Weights of a small GPT-style language model, trained from scratch on English Wikipedia: tied embeddings.
Each number is 128 + 24 x the weight over the matrix's rms, rounded and kept within 0 to 255. Layers, rows and columns count from 0. Numbers have three digits each.

# layer 10 MLP up, 768x192, rms 0.126, rows 658-764, columns 128-191
130157106092135108106098122112144118154114123119121162158125149117109102160091136138169093159176139180129141112125170124133156094158142149175124108120120122126133163115106157081104135160126167
124137088119085093176144086134123086109105123085135170112122142110157120159108171091177123167125103135114120162138085080141148114151169128102149128146160130128093127114141129122119113100125126
140124147151140142074104103117147158159074153090131110161107100132126142103127091158157097091108090149096130118105163091120131123117113152180086106126112160121129087139131153157150127155163121
104168103114137122070166199164130134166100131147104135130108079139141108143125136151110141162129127168120122148119151148128095145122073129147102118155116144119077112118135109111115172115158172
125109125113112142111143148164072141143136145101107119084124111096073119116086105123127132109168130112128129127078106090124142111125119106134147107121186098141166134146085152149181129157117116
103142105133170204195146077136076080096137113111137134128064094153122124115125118115168135113157109068118133129117154133074089121150065137172101146156094174176128158106137138127171121134139127
138101099132147159074144145114138169091130122147132100125096114135128147180113119134127129131142090156105178118093138118131119120133100105120126126114134117133141126101138117106155140128132151
121140141160133155092099112123071122110142140147127177113078123087095106131127110118121084112124142106140140127102099150139097187110150149148168144111171116132108166078164196127089109116100119
172119109118177161123133119105114150099116112167116189118154166109152136154129165102161159079129129087105122123102127131112132133113152127114151099155155134128097115094166139152136090115100096
116115138131141119139157154123126118152104100084111121097126135122154133124145119094122127113118103080130139119107160162088157144120110152142136107167102143139101166095152102107171165125131135
104175140136109154104133109132118144115113153111141157144131116097152120133108128130143130124136142149143104128124127124117108119149099124096142132136130118119151142132130157131133131141087152
082164114156165098130166127144122179112120120091132111141161139096163107152136112158135123090151178089132124143129089100116125149159147109137184134064141121142112157121142155152093133163148184
162121161145114118150143099130117083105132129150146097176111126166146136172140141181155145167068118138133136164152142107113097165106126164115143081098107163116125150086121147144145144129157174
180131125104103181078125132167120123122122155154173141159113134110104175141072125139136126130124112129126111126107133105097126136099127088088097130135148096153118129187138167116124135113169092
163108118101160100136120156112100120119158096145124133095134131176136163111128125119134117143172134129135132122145144136089156087153151138159115134116124150108108127146113107133090075134167139
169139143114169096134112136120149101131093092181121131183103112095126132136116118091136088137094137159155095151065131171102143112120137162125133114132182117149071167105135169148103149120115155
145124180133093097097126150144135105112150152113174112152102134103098138147110134137135103095136083163147101156136099128127123129124124136124127092098139098151131127125098136153138142128126165
105145146128148119175123103114152132096108075118106113143135137153179138108116146124163122111117141158107089150139130136121109122132175144104116131114129132145120169121098150150149146133121085
134111114093143090129104145104092167117096109156110130140122125110136094112105136108142134151131165139105106132104131117138103127155130142087130130134103137126132099209147126159117079140150089
140140162159165169130124139121150126117127104117078113118139123136167118154132106132112087158151095141145131119112164099120146165119159093090142105087160119145143127161133095169075121091112131
081117099168158129133155151158144153106106147124109133130130147098138083173129156122146083148157147099150161094104129096131161128112126117150128119151139127111110149095148122151100138144106140
152161123114144107142175142103112122120097097109126137148106160089180138092111118120133126042145107129144085123112149124105146145155135166129158140134121113133121151134100109122137088140093140
116175116148119127143134200126155153159117119102113176153120106093129166124043131141096146136125151124146168154119124152119146119094131111086121133130137142097166099139132176147100136128188124
133146121145136124105142124126112115136124105123121113160113130177169087131098076181127094165180092122114109117115089113098114108143076183147119089105121141156125157166138101138167119147140149
127100127179148088110105107139142140146142098101167130125118094149110088108091139133159109127122094094130116135103122094134149174105107147127131155131134132134108142142170099160114107138132114
123117190163103106133152109111150155120170111124122088110132139093086151106169122106112107122131120116153123124156163125085166165141084130102131170145129131139097150154178149153178164134117157
086117154126157133129122132150101136100146120161123108144114118130140115115091151112076145154182097138136096131095149143122142119143104135079129103147103151157144170124113130121144112117121126
103132157131110126106114122146103128124106135139162128175120122133182188131075162125130153100136140111184163149135150116087107123114121111105137083117136133152132131108111167116126132129134124
118116122136095113136136163094112127135127111087117139103108129102128138120102133139136108144132152150095126158110110117146130069113134160089180120085152103155109162092124153109121129092114129
126138084113123107141111118107113129105123108085120135110134146129119114137143120111125123119134124123131146144144126122095111178169176164139152129134114139140132145151111132132178120113100140
151145120117141159140149162111111097177112110098085130136127104102167073135093084137149099169143133108152112118081171116131125132130083139095140116145188124150159097141100172100115066173133137
119125078128144107089138117135077119173097105137127161168120127151128126136121150153082136107116112154108111132126152145153159118154198132171136159146116125151129100085153111121141156138125098
143095100154092113103162185152099110135147100114140115150146142132139126152150158190074135124116157184086156084122102170122110140127064121089163127121108140122171173089148127103150117139110119
150120112140113105094132119167146088185138113146170128086112171089130183165132167138113129153134117122124133155114111120153148102112149127100117152122113095111119120111136110082141098109093125
117084162133121124112096140184107116157119131166147136111118129166116148130089113096159106152142125123139079184115095130100135157128083117145133136126148118151100123102131126112131156135133107
116149149142123156138070165139134147139145142111120120111099123118132167152098085139086113148103084139098128135129150078163120144105087102130173139130157100144176110165126150135127089161138123
131139121112150137127101121151112099137118124112135185153124095145133116158111167115112137122115173099137048089087133108140165123131160146146110111135106106131119152127129109122085173126114140
139129110184138100083111145148093122117155146116158138145099154135125164105136166149188101146104100132153173137164168136125134132120099135110150121116138127107144147140110111109113156109131154
122141176152148144093125124117158116126133135123139081119142138136118158104113103137158101114098161163147065172142185116133116152086153139125138131118135151143125136095109170133120128149119113
173123101110123167148104109160106108147136125145122134085129089143132126116126136147105071144165178130137119111125126152154109123120116156139123090145111108133076124123137122144129098163143138
116152183105168146119111136170118158117071137132134067077139129139094120087120154104154112094151142098125141153099062152120121100102156124138138154150098121155127103135133184132168139140120151
125093122135121117121154121088137099163136106130173150152102156144154148155090127127146152105063135113135154160138165124104114088104108146116116109130132142172142109139112151133124156156119127
123153156108096109130098133131147147133120160132149110113130141120160152108128144155127145129121141125102126127145140141111133103145157053138149121105112118108164126113150187136135131150119091
118137125095112127121119167153104132161090142110115110140122146150140121120115142120140115096120166108141137164124084116156115184121112155143150132126151148142133150127105177137076138186106130
125136117122091093081134147165165154129168096171115123159150105100154123124113139143142127113148118144173166113101147163136102144111102165194105103168114061184115126142118140151093111131133109
152110134111146135109137094111136141137099127129068147105123145101134139140087121143153130081167124122137092113116112138103124122144153098159140123134087128159137150111112117139134133177137148
111135096089073096176108175149143149147120094178109099096140128132125144161147093123161145155095129136160086133101089098110115148120100168112158107150147159122132132145135126127106071160115164
120111155119073111191119137119114129135128132138120115115153151143122127140142134121140132144190126127099129151106102168142089134113131125173153134135164112157139130122133179117131104131128149
142144127100157125126099111154144086104125133109132152126139066137112115133105139138144148109101147144155115113134116137130132116169106136151150105132126087144090148098086129106100178134115098
158148140113097114144159131144126086113133116119102105149134117156110152137141109108114118128165164108116126154114089154086100101111111135140189151100143117137151169112106116169129120149158166
144120138147166112098093102162149103112131131134135130095143143124169116147143123074144157155094131123100109125105177134105137156160134162110134076092111092113105109163130163122103163105125140
147125114097133132139129126165163120136131121139152144144150130132140119174139134116121152135173125121115123106123146137137119137112158109122122101159099152106138165115134175120109135135078121
143144088163127133114073115182106183155134107122103105089138123084130080149149137127119098168121104124084127143168125091122160136141153120165135146127133138098129138141143139102089162155128117
127165113142184157130086161114106125159108126144132097155123115151161136122124102122151108142108102160139153115121108113101136162108096143123152154102130085133096082115120132176113144125147112
106145130130125115146133129125113109150128108130084172123135116104117109118114137123145141133174101115119148155153153129110082113159123163129155129146152112131138174151096118158165113122114144
167142109166129163156178124111119183111127083117163146097116116112124134114085102101120136140094148173204085146122155086131149126132144180101162069111122125147159111136115140160069133127162167
132082103140105139128142146129103134131090128094161149110102122140156177154089124135162134148098136133127104131138112132083148063157097095110101130103118119118162114099135108118137112164131096
126132105151150115129143109124093141138116112105152183160175131167157092127156135192168116149116132142129082134112176084113132145132121166133121121102146094126076113136153148106151143139112134
152107128092167113134175103183120129104135108128127165172094125119118119148082106130074140097137132161125127144114084087148114129138102151124130144132151144138140125201121096163126096141125152
117163168109167122152141095123145136163110101098119189080122164111140153129125089092149110096137151139092094119110181158099156133145127164079076117152113133120088121111132110110146135189132157
136146119120139113139132097147182121089099142163094207175079126113155137154102125161164105148122129155137140126104113078117163140121107121135162097107136105163143150147107133106126176112154115
179108119134149143113139088119115115131142125104131090112095144119132110134143131125137142114134139110112149112128114110117121160141114143092148181188111116131102113143143109103141148165137083
182180154148183103140172120132103070120135123116122121094127179097108159152170120053111108100112132135136131097110130176122132165110089145094147115139141187120111162119117144136137142154099156
158192125134148108126127152107170072136097104101152092110096183118096075152099110140116141130152101115113099074113141151147090164151111116162140158119083124150168144137106144129095129195087135
118114150168140158125104135112148110138095145104116177109148118127141083162110167124117098117096123114125133154099106116162154109148092087130130158169144129159123126142109104110127148169097111
108128147121155135138120136167134110121141123118157117108116133147096132162153162141154111119161141179133081108120118124111131086170103143118147124128147134079142152144074178111111134119098086
120152092148158128142113122166160072139096120147098092135128118124157126137110129114106123094137153132122127113112135121103157136121165128118119109103135119142148190117144134154100141118156162
098116115157162147091140132109106159139137125112160184078113122136152115176126088116116142138109097117125096144130152153151119126118087159156135163155151134125119146154126098116177104119111072
194143113132124094140077113140073122115084105144075123123147120150142139135127136146095146157138138100092079146138133134099114099104131113108116121158033098178123126129128165130148126164094112
130186141135160099136113108131097160105152094146113116159108149138213092167142111133153152171139123146135143134142153103133133134155088092111117099116108119158140151077099141161098118113100133
111106147111148163101147095152154149124134120108098124138157126116085121163125187156109137118173119161108136109138132085147130158101094111108105093141131159134137140073167140108129124095121162
069131160112129129163113109129111145138119122111210091156108091144151130139133143103165183097185122147126126124097084131091110139131151135091132138096132123127134085088135137136155157142139122
156096150106133118108146140167131143158140144154164109134118114130143115098115136151115096149098165133134133118095107156095142152142176120143135118152132136151096112105127122154076144165140133
146124117123129120183138110111121101158081111099142123170155141103104141132086148136112145104119067174156129166094147145104095144149141162101140087112171169102104136140127142106123179131118185
124109123156159122070074114160117096154119125158119115100119128146162129138179137126166142139129120111070129136160114142135084078106142141169192127146138120090123094128118151119158127112130083
121149170140130161174113099138184089165138113140164135108139117147133103128113115092090150108205123098093147177101102139128110132101151127092133075160145123131137141111097141127103129115101139
141125108131079088098136160143137168178156094148129152115104128130125105146121134135122111128142140128109114122138073095146180110126131132151111146127143138101119091121134153127135152107165114
125180136141135104108109127146132148064126105114131125150140113142103153155105175147102161126118115125111143123125139134129107117148182168135101112145128134123148178150116161142142112145094079
130063156105098129122134168128132123120141100095152126138134167114120164117142129136130180173117129151154116119123148169109102078125134141134131130176117115155136088097141161090128141152170125
155125110117144105159102118168119083148090137148187144127147135103151140105141140122104134151134128130116135177143159168106143139150144168130114104178129114143141159090124085122119096121131131
141160123135146135093148086101154170142170134133087141097107127169123108137126190170124109069130112125147116171130140168117143148123104106104141124147102103143108118114142167156110119124151150
138125141118151125090166120128138107140157089116118115121128140138145127132155117132126121145174089149141094089109093121164113125153116117154135156136157126149100137166116079153188097121131144
186133099129118139100163126156163101131115097131172162076099125116124080121086175167121126108092103123124123136132135141125133114086132172163140148126150187128133115121128155109109136129110124
104127118142133135105115120130144169127091116102122073130112102151145107128161152115145117110119145134103088142160109128111167138132106114134137130148097123141128165137161164146133142092131155
150140067101148093130121150115132183136113102126136064189130153154124085148113159143173144106123136111084095142068115135140143105169086140107179112143109106157135111148149148121105157140138170
085113090102108113129115110142123192121098095146143102208152124150114111136078102159113074102158105099126166156116120109129104106166142129118126057106122155157129158136120169149152108141091148
072125150120134098153090155137144082191139130129155101127160091151120113157122148166108099106105074136138098124096117137109117139123133136119162118153178121131136149130097122150081119127173110
131104133155069106121145150091158093132179138120145098084141129109123144137101099128090140208091153139147202120138175171114143103118095148114108165115155122110121119110103129144152101144073094
123103142097149117140117150090121114160131114144144118117162126106144145132132123132109120125148138113121124149129154108122165125114167143107128137081104131100150124142169176156102138158136104
100129151136135137105138104151139108133083137086118149133131096121129109135139138099144092121103131128136128073073114131087114145121157138189145122129158095153075152131176139131101145129156173
163122122092126143138109120146108114124109168109130132103121111110148129155143139127077113150129123099167086135134147144106185146156119096168108137133163142126121161136139175152156137141161140
107149177132140174133087151075157130125144124110133106095107125141095091140124131139125121121135110127154137134088110127103139115154143143113150113143155139118159128148143142073115137172115144
170121128110106134139137139152122154134107129118161158099108114100140131136152134094160133102121109108166109142139135073102102144118123119116118158168098149102143145125117097130109143163111132
071068118149147112111122164195129105171178113136146127140117117113153150144142125103150147109136125155157109165108129093119124108121118131136121159121114156119162136120157128100113069126102129
143117139128121082130149141139112126101171123102160124098080158108158186122170125160119109124129097076203117150106130153116184095104118125173125119160117123120091123126120148121096068156104124
172070121127147153126098082128142153112127101129092130117148133139097113127117068118121142158167131150104105178135123126098125125124120129118154138084180104117116135085119162088131142141162150
077136099123147130124109184137111110144097124124110165147120104109121135176129105126153099150113142133133116133120150132132120138138133095121109139161151103130132094128145158135141145120125130
151142119118114128114144115114146112110126096105159124143111088093114129195143129147097116148098176123118164163127124199115088131107149139116148094130126163151083140116115136120195096131133087
125157104129095130084118085128109137131150131131139180122162119102125150112114139120130174140131162117141160120129127131127117122133126124129146155130140143136105133082101127158139116093121130
113166165112132156121099129106105175118111117118121099156097123147163113158133173179126132092125173105122121172110096105153043140159135165059133089097132124115109149109087171138133124143148143
130132093119085126152120111109147098103138128142114170072125135119083133138094117094087134116167112159149057139133135140169163121172119135128121188102133140144117121133139120136114134131151133
086175129151133091116135157133123085131108074164137121106201122090140110153077169110101116140133127178130127129099113098143161132129120151173140131113116121156114117143138152117080097143106177
128092130117171143115098096109098098158148107137163120084157138156108092125102116130110118167148139169128148096088139129119143093152116111121072174140133140141153126121150123128115119085141122
085161186149120092161177112115082127148093096091141149134150152086159150116104113163163118154107139180096162129099106115145102131139114147154150132094165112123130155124110120095137158120128183
147128113121101078179131125166143143084135100103164144086148118106112098128127122150145133073133157116144149147072109151111101152140113104108123104119116148159125136122089120140142137151133172
184148141140111112104141151097133106160116145134120170118093115080112133121137117135132138124139177105101118113129132126120129140176108176171082149134118105118088132108097198164082121190133127
117181148123120115114083161119120101124113130115145110106135170108131113133092119152123104091154124128163122104120118123104110108111091140160085100131155113177117106159098173131132158149144095
# layer 10 MLP down (transposed), 768x192, rms 0.209, rows 658-764, columns 128-191
170079137150091168112144181139095130115159171145142097129110086113144124142125118152101135128100129099164101143110145145109160136065165129127128159102135106135141061129097152171152111099117110
120143201123157131086099170114124137120148170090116149148148141133115108141128120107131114115117136113144155072082178122085134134102143129132125101093124124116176104172128107122165111135134173
157150128124106081129146114096099159125152102098142154121125137137117146148157145133118144113179140113148101127106111124090126079181143124126131123107119126160115117125157125106094153150124112
140173126136116131100141140200103138110126147152115179149173114153152178120109183104113124140131153122139151084111091143131148110136059075117101119128092104125151136101118139153101131126135119
111104121131123153101081141154167134104136141115112123171116117120159140179096113126150075150099173130139127142153152110153105124165151159130077114138107135137113128125134096153129134085099141
146101117105150164138110076170077113111150105144154180168094055130123141143163146136153200127159106109146130129179161181112098107151048111203058134114113201104141112156179138101156144152189132
114161106102134115163146135116123141143141127128108074141144187145107100121125177128131088150080104163166113115127134129138124106093163165106141116139145139102091119146122162136141123125095130
138088127103096152132166120131089138151163097123135145111116118177140116085129178149145156108119084147101141141129124139158126118125116147086103129084136134093158110195141153118155116149164093
163096068155134133039151172146142151150151111111178167098127125102140110169166137123115109112133111120180134159142165122138110144071119142122101186096156114179140100159111104154151115085129137
147116096144126133100126051050126147099131134109136131158144141123155128132139107173137141109151122136138115098104140115137109106147140157143165149156131122112145108156112154156124129105141109
076146121138103174149111116138109110154159171139113118109115106133144139127122133165125112159100152145094140090122129161135117150114110120165143137142093117142111157101140126119153137125177146
099092130162077075118091103124150176137145140135137102147113135086123114161150167149166149120110124171100096171127122116199128161131121144136147107148134148102109144128115138120105126142098127
154131150135144138185103091142111133112134124134102110123115098185173086125096134097078144114119109120159122169099101124159116173133182096171128118103158143133115148115104162109134172145154091
150155091086135117143134124097136133143122176121083126151085144145094110135143138142126068135076109139129125124119130161119164114166121144125181167127162099094131125112129126127134153098133142
137122112164094133134136135188118160108099124138110127131118116132190118120143106093117114120081184151148123121108085143140124074113121134123139129116112161117138120151142140081108124138117093
128133150110149103115137161091117110146160109152172151189123138131117103110111115133116125109111101061108103106111127157154109125154134175119185121137095108153161153150133112085117126079125097
163148135136109127144112087133122141113108132158137121148125109130141137127127161162100137134091099150104141175144160125135165100117108094119110125113124076146160168163160096118148143160113122
134083115151136099103141111121086121130149128118121116130170122119148112154122128121119131091088138111101119067122138157178130169082114146127182133121111152082190105097149182110120142112115145
140109130147091133131134155126097089106115127162143078126108136157100091035126062130111129124129133126123096097156141160140121128089147122146165130099133159133176134135138160128161132113099086
139116139153142102045162130122137099106148116136090135136077161090167137131078074137125122145181133109152146071115127130102094104118124134158180136146128125126121092151145113136063096111103148
121139122155155118104123149114073158098079143119116135124122099124109137155169127131083125135126135108160114131109136154134149128140104125142152132124137134130127139122158144142089110090145118
102182159137158120102144141103117137131108144158112158180116095141144092078122055094145161064134107124177144111143132140123154159117185129130152121077127134163096096159168092139134130126130119
142124133134137126107155133128091178170108140131123124158138113131158111122044096146136166166092130139129122108103068154146109118089137155101111102108121147120127110166100132136092136129143162
143167120114140097144119069127112131133126159140141136164111105110118149129116129116164099137123129106147141102106124087122108137114136096114175168131101124129156102131099121150123082163134137
110157098090152143126120169092145136148126153094092119123135162175108157148107141137088116116111146162127125098125161155098138060144091142109131134091098130081140147127120140096172183157118118
145145136149135139154164135121148134110144130164127122136111123150097114092115149111122096100097154135120120096095120133132086157151087133135171133141130149114139143170150151114148128141146113
137135150137142127128112078124149119151112128091133117140114127125113119132140100145146121108111157161134148096124153107124131132115128088107125131119114122113089171139156179170149154119137152
139137132116111101153088140076139107097131158131136130133120123151130175122132112132113137112144142112133116135158124142141159130103162107092132150108101127123123122115117103100128115166072151
123106113151140141143145109125143107105144153125122149155125141102100137126132174113142100105081126114123097122131149112111109132130102107156123188153150114063133124120112134126165136084164130
075130122096170130128124097118069150166154120113106116146127125162173090102124138137088159089116129137099147109107091166135144124149129178119132109092135121127122138099096099138136095155137132
185136069120158145127099151139134131127126118136143119105142155113162102100156154133121099187121090130164091131071152090160105114182089137150162114128179140149160101149137120109100077153146142
144070121159145178123113129153142149101120183144130100129129100120129138131130081140158153094084152120126126132159110116147136104121085138071113148098106174135119121145152172126128130098137117
102116131147150127135120171122144143121161148121126118103123138107123145143144128137128068206137094124161122126131104110125149136105187168126086103132139113195079117145115103146123132126130113
164147119120143144129110127120135149158125134114093180143139127137135114079129125160131124129182158173099094081105143109094129153131112130132158083090099122125116130184116145139094197118132197
125073133097142138165101138131154131116136136129118122123142144072110060108128101132149164127153135121174126170139117106103103128128137126140125097143155137073114112194133128090146146097152106
135080116143162113074117086108134148108129170140135069116116165129118118132148099111116108092137113151157147138106139116105103114134110153117101122150177138135166133111117116106105106121142101
110155131128107147119111097112152142134133125141111093158097111139105124130123146157107142147159167171088102100163147158131109114117097081106119154063133165099113141106153144119110098112072120
174125103108177117109156142185170140131092117137114170098127094150079138120122131062116133157146156126096145149135140111160125074146124115117116151126159124140109103123134157156093137126124155
110132130102165115125138108107104168119151104135120111147174170119108125108135116074143114122130118119189120104162128141127108158144150136156170118148113133087127122101145111120113185161150071
152154116128099147132155148139109191124148087140109107123121167137117097130129128158124132083169082138108126149097118125139148105117085110135153130125106153118132114132080091148136153165115153
133128138091114163099162147144098178144125129118114125105130116148157126108161140109207123086136095144162110119115084083104142135085149121121135104110111149159152147141145150146106116172138118
145083122116105150125077110123072105132118125123141133146138092167136204126156080130157143113139127111095121135111139129118121130139111118107168132161117144143158159145108131120178095143100167
106140139108117130139128129148106141150140185134180139158104150113159122136144116120121160135119094112124115141146137118093090136148158103143155100128138135150066123122133149143106117126130148
081101116113134177147139114131138157143129166130143156148112125128134107129150086099097125097110137097116127124084157145118154144130098182129177177110129100143175122144151116098107153124132139
106158114108114103055110160148215129122201137158071155129120146141141106113144162099091096066149089142158101108104161091155135139133139107170132094128109092122115119127143116189145107121169085
124112119085092108142125113160127086154127131120133168131139159134114145143103119150097101163125161153151127119112139153116147130160146125118119141112141086138165160094163130142143130121077122
146179122121153118102144182127122121120104140164135120121123146134162160134119093141094142073146136145123091111117130124145107122147116112151143117124159167175120103118127133133118100108121119
132129122119152104112131125115150116125130149126159159120093128153171115142126147095141144167096135149112113148139122115144130102134133108151094147159156137165129144129123114150097137099127135
119138139171106126144134115130134103135118180152131113132120120139143101104142132105119132140124092172129151134102096148148126145122119122093128136069115156113138119134161137112158123179155120
136144123166123137117096139081103164148156138153150154128117132119136124097137140134114131108102120151091142099136135100142155170130160132136136150128107139118119098139126123130127135136111118
093130110181167122136177121099152105117165123068136173132127106096100134109163118132105120143170123126126106108126160150150133081116115124146128128157105160163133181159079134128101094081089112
110094173126103123136138152113139147134125135129064122143148106136123157113159094166096122109137172138143147152134134120139133132104146124118104121169069111137122128141104123148150139133152095
119142088135160106175118139159112128133138160165132112209099138105132073151118134125161139121090142143136146108176145093140130154130116134132138135156104145097178137142136089115154114124129092
136173135138100140116126089151131140112158130150106102159142137093171092135104141141109167129177155149115107150102117125156116181121098138116115121136166091128125145151103112109141160100135135
134150134084116115126098112153143117120116120137128096146136150122141137120126130148117103147127137138172131135093122093165116135143127170172138086132136109105154109125132122130088144126141094
124140125122112176150175098119122174168092118126127132146180132101142147128128118103121180116108180130161137123178125079164094107141143165142137101136146137145121106113131128164084098111129132
133144145139119101147138137179144140159148137122115137146130131120145100086151117122085137109127109131152118141117162147122142162137146129171159107151139137156084110145093149113139102121091133
133147145090134136125114102149086096141110163151132115134151106123161167130151126109131090141090156119129125152152077101142152130120121138150112170118111094099108142139088121092149167106140112
123131164131133117146147128102129152130121124108160126119136136164127130119139096077151128125151137096074108086132147152098070111118175154167122169137141115094087122111089118134094137113180123
116168162141111110127179114172113095143144083136133173100142155128143112111112131121157129124126139141151146111111110119134138121096064156150067142177181134123101143147174126087181138104131192
067083123152066141101117124082113128130155145127155112142141105145094092117137108104107148198142165077135127158125107119134167150150115149109132089123109177147124119167098104140111173153148163
108121108092117132104133106120126169115118097160102138121140121100142112156133126119125141130141172164122132095144135128104107133107121185127126148128106174160144093071136121118146141127149108
179171149144137141154113149163100163145137121174162144158090137150124157140098067126104144139150145096121152115122094127134142140146121154129136149116135114109093161119168150110138121134120127
117123096118151085134145107158146141151104115112139177120159097093129079145152120097168116129146118120126118102168186097147168169156113141140132185163090120152090121114174125152166156100182139
131116142140119112136158144163117110156163119145105139135088132135155113123093137132111099150082121148136117135131081113131149173107153127159123093144120121127134104134144154146083099127137087
080126129136100108093118151124167138120167172168143155185139117149121134125131168120132118185151061116182109136152112132150145145109166136150104167124170121082116095117083116141136112112132121
125124114123123133144089136152096174133127188101103143151095143108133146163101104152154107116148091110134129118126118124132133131096105142130126136090113139170153099106128126127156109110127136
150125147145109150141141070146123157083108103127114115144119150125109128100135100129126107127132110151124137085146117134128112106139137093133140143136119106128159115116107119093097149152171100
115104117127129147104125113118164148141131141098153116147152167093152082111106105100094107132107125144141133118115122159136132173146177099119159099167176160100168128135120103143136122097169119
081141138139163129136117124116130153114133120131127135117102111153151104151146114131129164130138111144104148155140153098132131178177115127132148113105149124110150091112143125122147121080147179
143103140125134128101091145111124165155127091091139090137125114118101124126124151118150113085143113145118103176105083115116143123085155152122115107087122115100146155128140139110154150143155097
107150144120138108152138094071126151089146156110124143157114129123132174149165084074115125128114126167117113132135111108138118109127110129138174113112109130125133143113085103169124127104165155
144157103148141141145113139100125144162173155146111178179162104118152079105079102167121114153122094153107131159129109105132124155092145108229143111128150121103153094088129099111145123128149164
177153161118165152137140108061097156112132130117143176158097120115151121131132107135143170052107071158202115162130129110116146183152149163105128071152153123129114165144133097127147117144131142
128166136121100119085143108135125136176126117143134133095112152085109119142140148161111090113136113153147145120109149114108135135107120142158132174160116102183101138089124080160127142150142126
116126131126105150124127134125142152145127178137052128123116104166089125107124174137129109147147146108098128131083128134144112120103104129137128115144145115102146113099133166144141164124133133
127131146126150106158113099156093145146130132144086122117111088173181125145192105131185129131132130140125131119126161144105121112141123151144125117144099078140060116106142093110109111138109121
123135182119102123155129082131110199161144169138158112159113129138124151120157131167129154131143127109111127090171112117123123127130119145097070156139112140103075125186160140125108114123122143
130122153114096113094119149156119093159132181143115108160122108131100119119157116125118134110150135131143158112143141137110092127156118134154116093098147116115143113134101139144152095135134110
116136119147100170113150111156092107112138111146126124127143124128118081086127153157111156202129118111121172128068103136140119097080134128123142128135106133133144177116117114089110117163093133
117130115157112153139143114098139134140109123133106106116137121095152115128084113177126148143119109129094135112125175136080122100145113146113105158148126150146145141149138158150101098139142100
112124105123116143111084111156083115085150163148117101136131121101114160090132108098126078110158128142117102098117116157135139133115124151111140099113149165108149148109147076121099081157132146
056096129158117149117088120147129092119123105129126098127178109126103152144150083146149118116138158169141115114085119125110133125145154130135106125104115097101090124135164127127158164150157137
125134110082104111078123114174141151113142156156121134125110129127111142145124132151107154112105162132159147109120123096104103139118117162142116143147153155137149075128150107119132109109154137
124116099118160132137129138176144120149142125151146116115138134093125122138121172132131130147138148099105120125132128069099110126124099104146102103100141144111164127140121121095138145143132135
101169086077133123100100097144123114064103161154129124126104109152069129081096155148124125078148113094130120135160115115137133113126138177115107095140130151125134167063138122184153102153094093
180129105151066122128122076086139152101149091113107110147113163106159135111114125083192102120115149111139151175154108115103112090151089147109100145150125133091114121154148144131111158146108105
122122142118134089097108119149081176116142094111172121149155121092135132125134108088117162134128118154113136179100096152129128124130143112141138148145117151171148143116133121113114142101130113
078115138119149124145084093143125123153166101133124120125139146153139101115133140123155134139142101163142137094122137102085128109132141139153126114139124129141133126163139163106130125166149150
104128121123182134078100140124123122102087146146140115112133087137113162128101143135158161141087134123140130166098154107102115128153110124124166141130096092152129142129188105142129119092127116
133144104162134132090140130153146136153129120124133128164108145118092105118137117132209086119124143155139121143112146076105122121121165116096135171109102103116133117147136128120135147151124119
147118143113146150116126108134118110124136119135088117109137100163081141123162115125149122119180168126127137124113144084138117103132122141135175154114065147148105129174128145115112122100143120
091102132185134129134122146095136140110126127124105137168143131163093138065082136156093172117083140144119140133135122136157133083132138132145127110089172090110124100146140140119157143095148102
129142130142173135132108124126151164157142177141157111162145099114112089137095138120135123114103165137098121117122145100183091093100147133100107150162085131084115109118129105112091134136120111
137126149098154073111116148110089113143165148151084098074172121116161118108177112142152126115192112108102148100163107147143135122075134140134136132135126151077069104125123141136150096132150123
097107101119100092130123142085130114123155127136148142156082137141161126176163153116122112117077135089145137139107132142113132144113132124137131130149120120131161116151110187139162128112131105
157140158132121119104170091116143142153131135088139117156122133113134106128155113159121107138136136145155118114129110152133149093095152109089111163181141144093119159144143122151163108132165109
162134146125148158140139125137125161110135188092133119108090109146122128146151123145076126132178156143156122089093138176147164119099123121112143134095094137155095144121169133163130111113097176
136151120130146166090090124173119159135105149129142124111128147105079096156166120123105132136110110157115136140139153096104121135148116154113127096134132115162137123137159134129097152117150137
172116121109105134091122143158131135108203113114172162150044137142165117104165158102138153116114132160143148138123152063121099174148113107106103090107132140149094146155150112067100138125160154
123110073103133121129115175145114170092125121181112159130108139111137164142117127117130101156140127109138119091172097154139124111087130150113123164106157143135141173147192115127154129139106075
121101131103100117176167115128149147146135097130160135146083180112124110139140136138095149130120130099099187116160092204107126117096111132092114147118154120121147119160138114099116110132122139
166055129178156164175117160130162119106130115134129142144141110111106191115153148119070086097131097096124101131150112123149173101129144125133126158128105092120117115145143118154083148133159163
112145119094120122181144097124088144156119098123125116110130110105168113094112107166146094149173139135122125136169115120151155106115073208156177091122135121122125123145109110165125113137153157
121108126140098176085123157108137132154148121130124136152067144088106123139121168140091134084132136075113092125132131107114126155128117142156132079135120117126144123118085114122128119150120129
119128108131124149133126133116154170089117148112122108120146126148124157148130147095110088112100104160140153143114168135090130134120106165130134146130114083125110122108150151153124142129107131
096117139154096141159150130114107139122122121129109124156171104118097135121172104123133108110121132098103117140129150139143162138121164118111173104136125103091137141075106095104121142150138138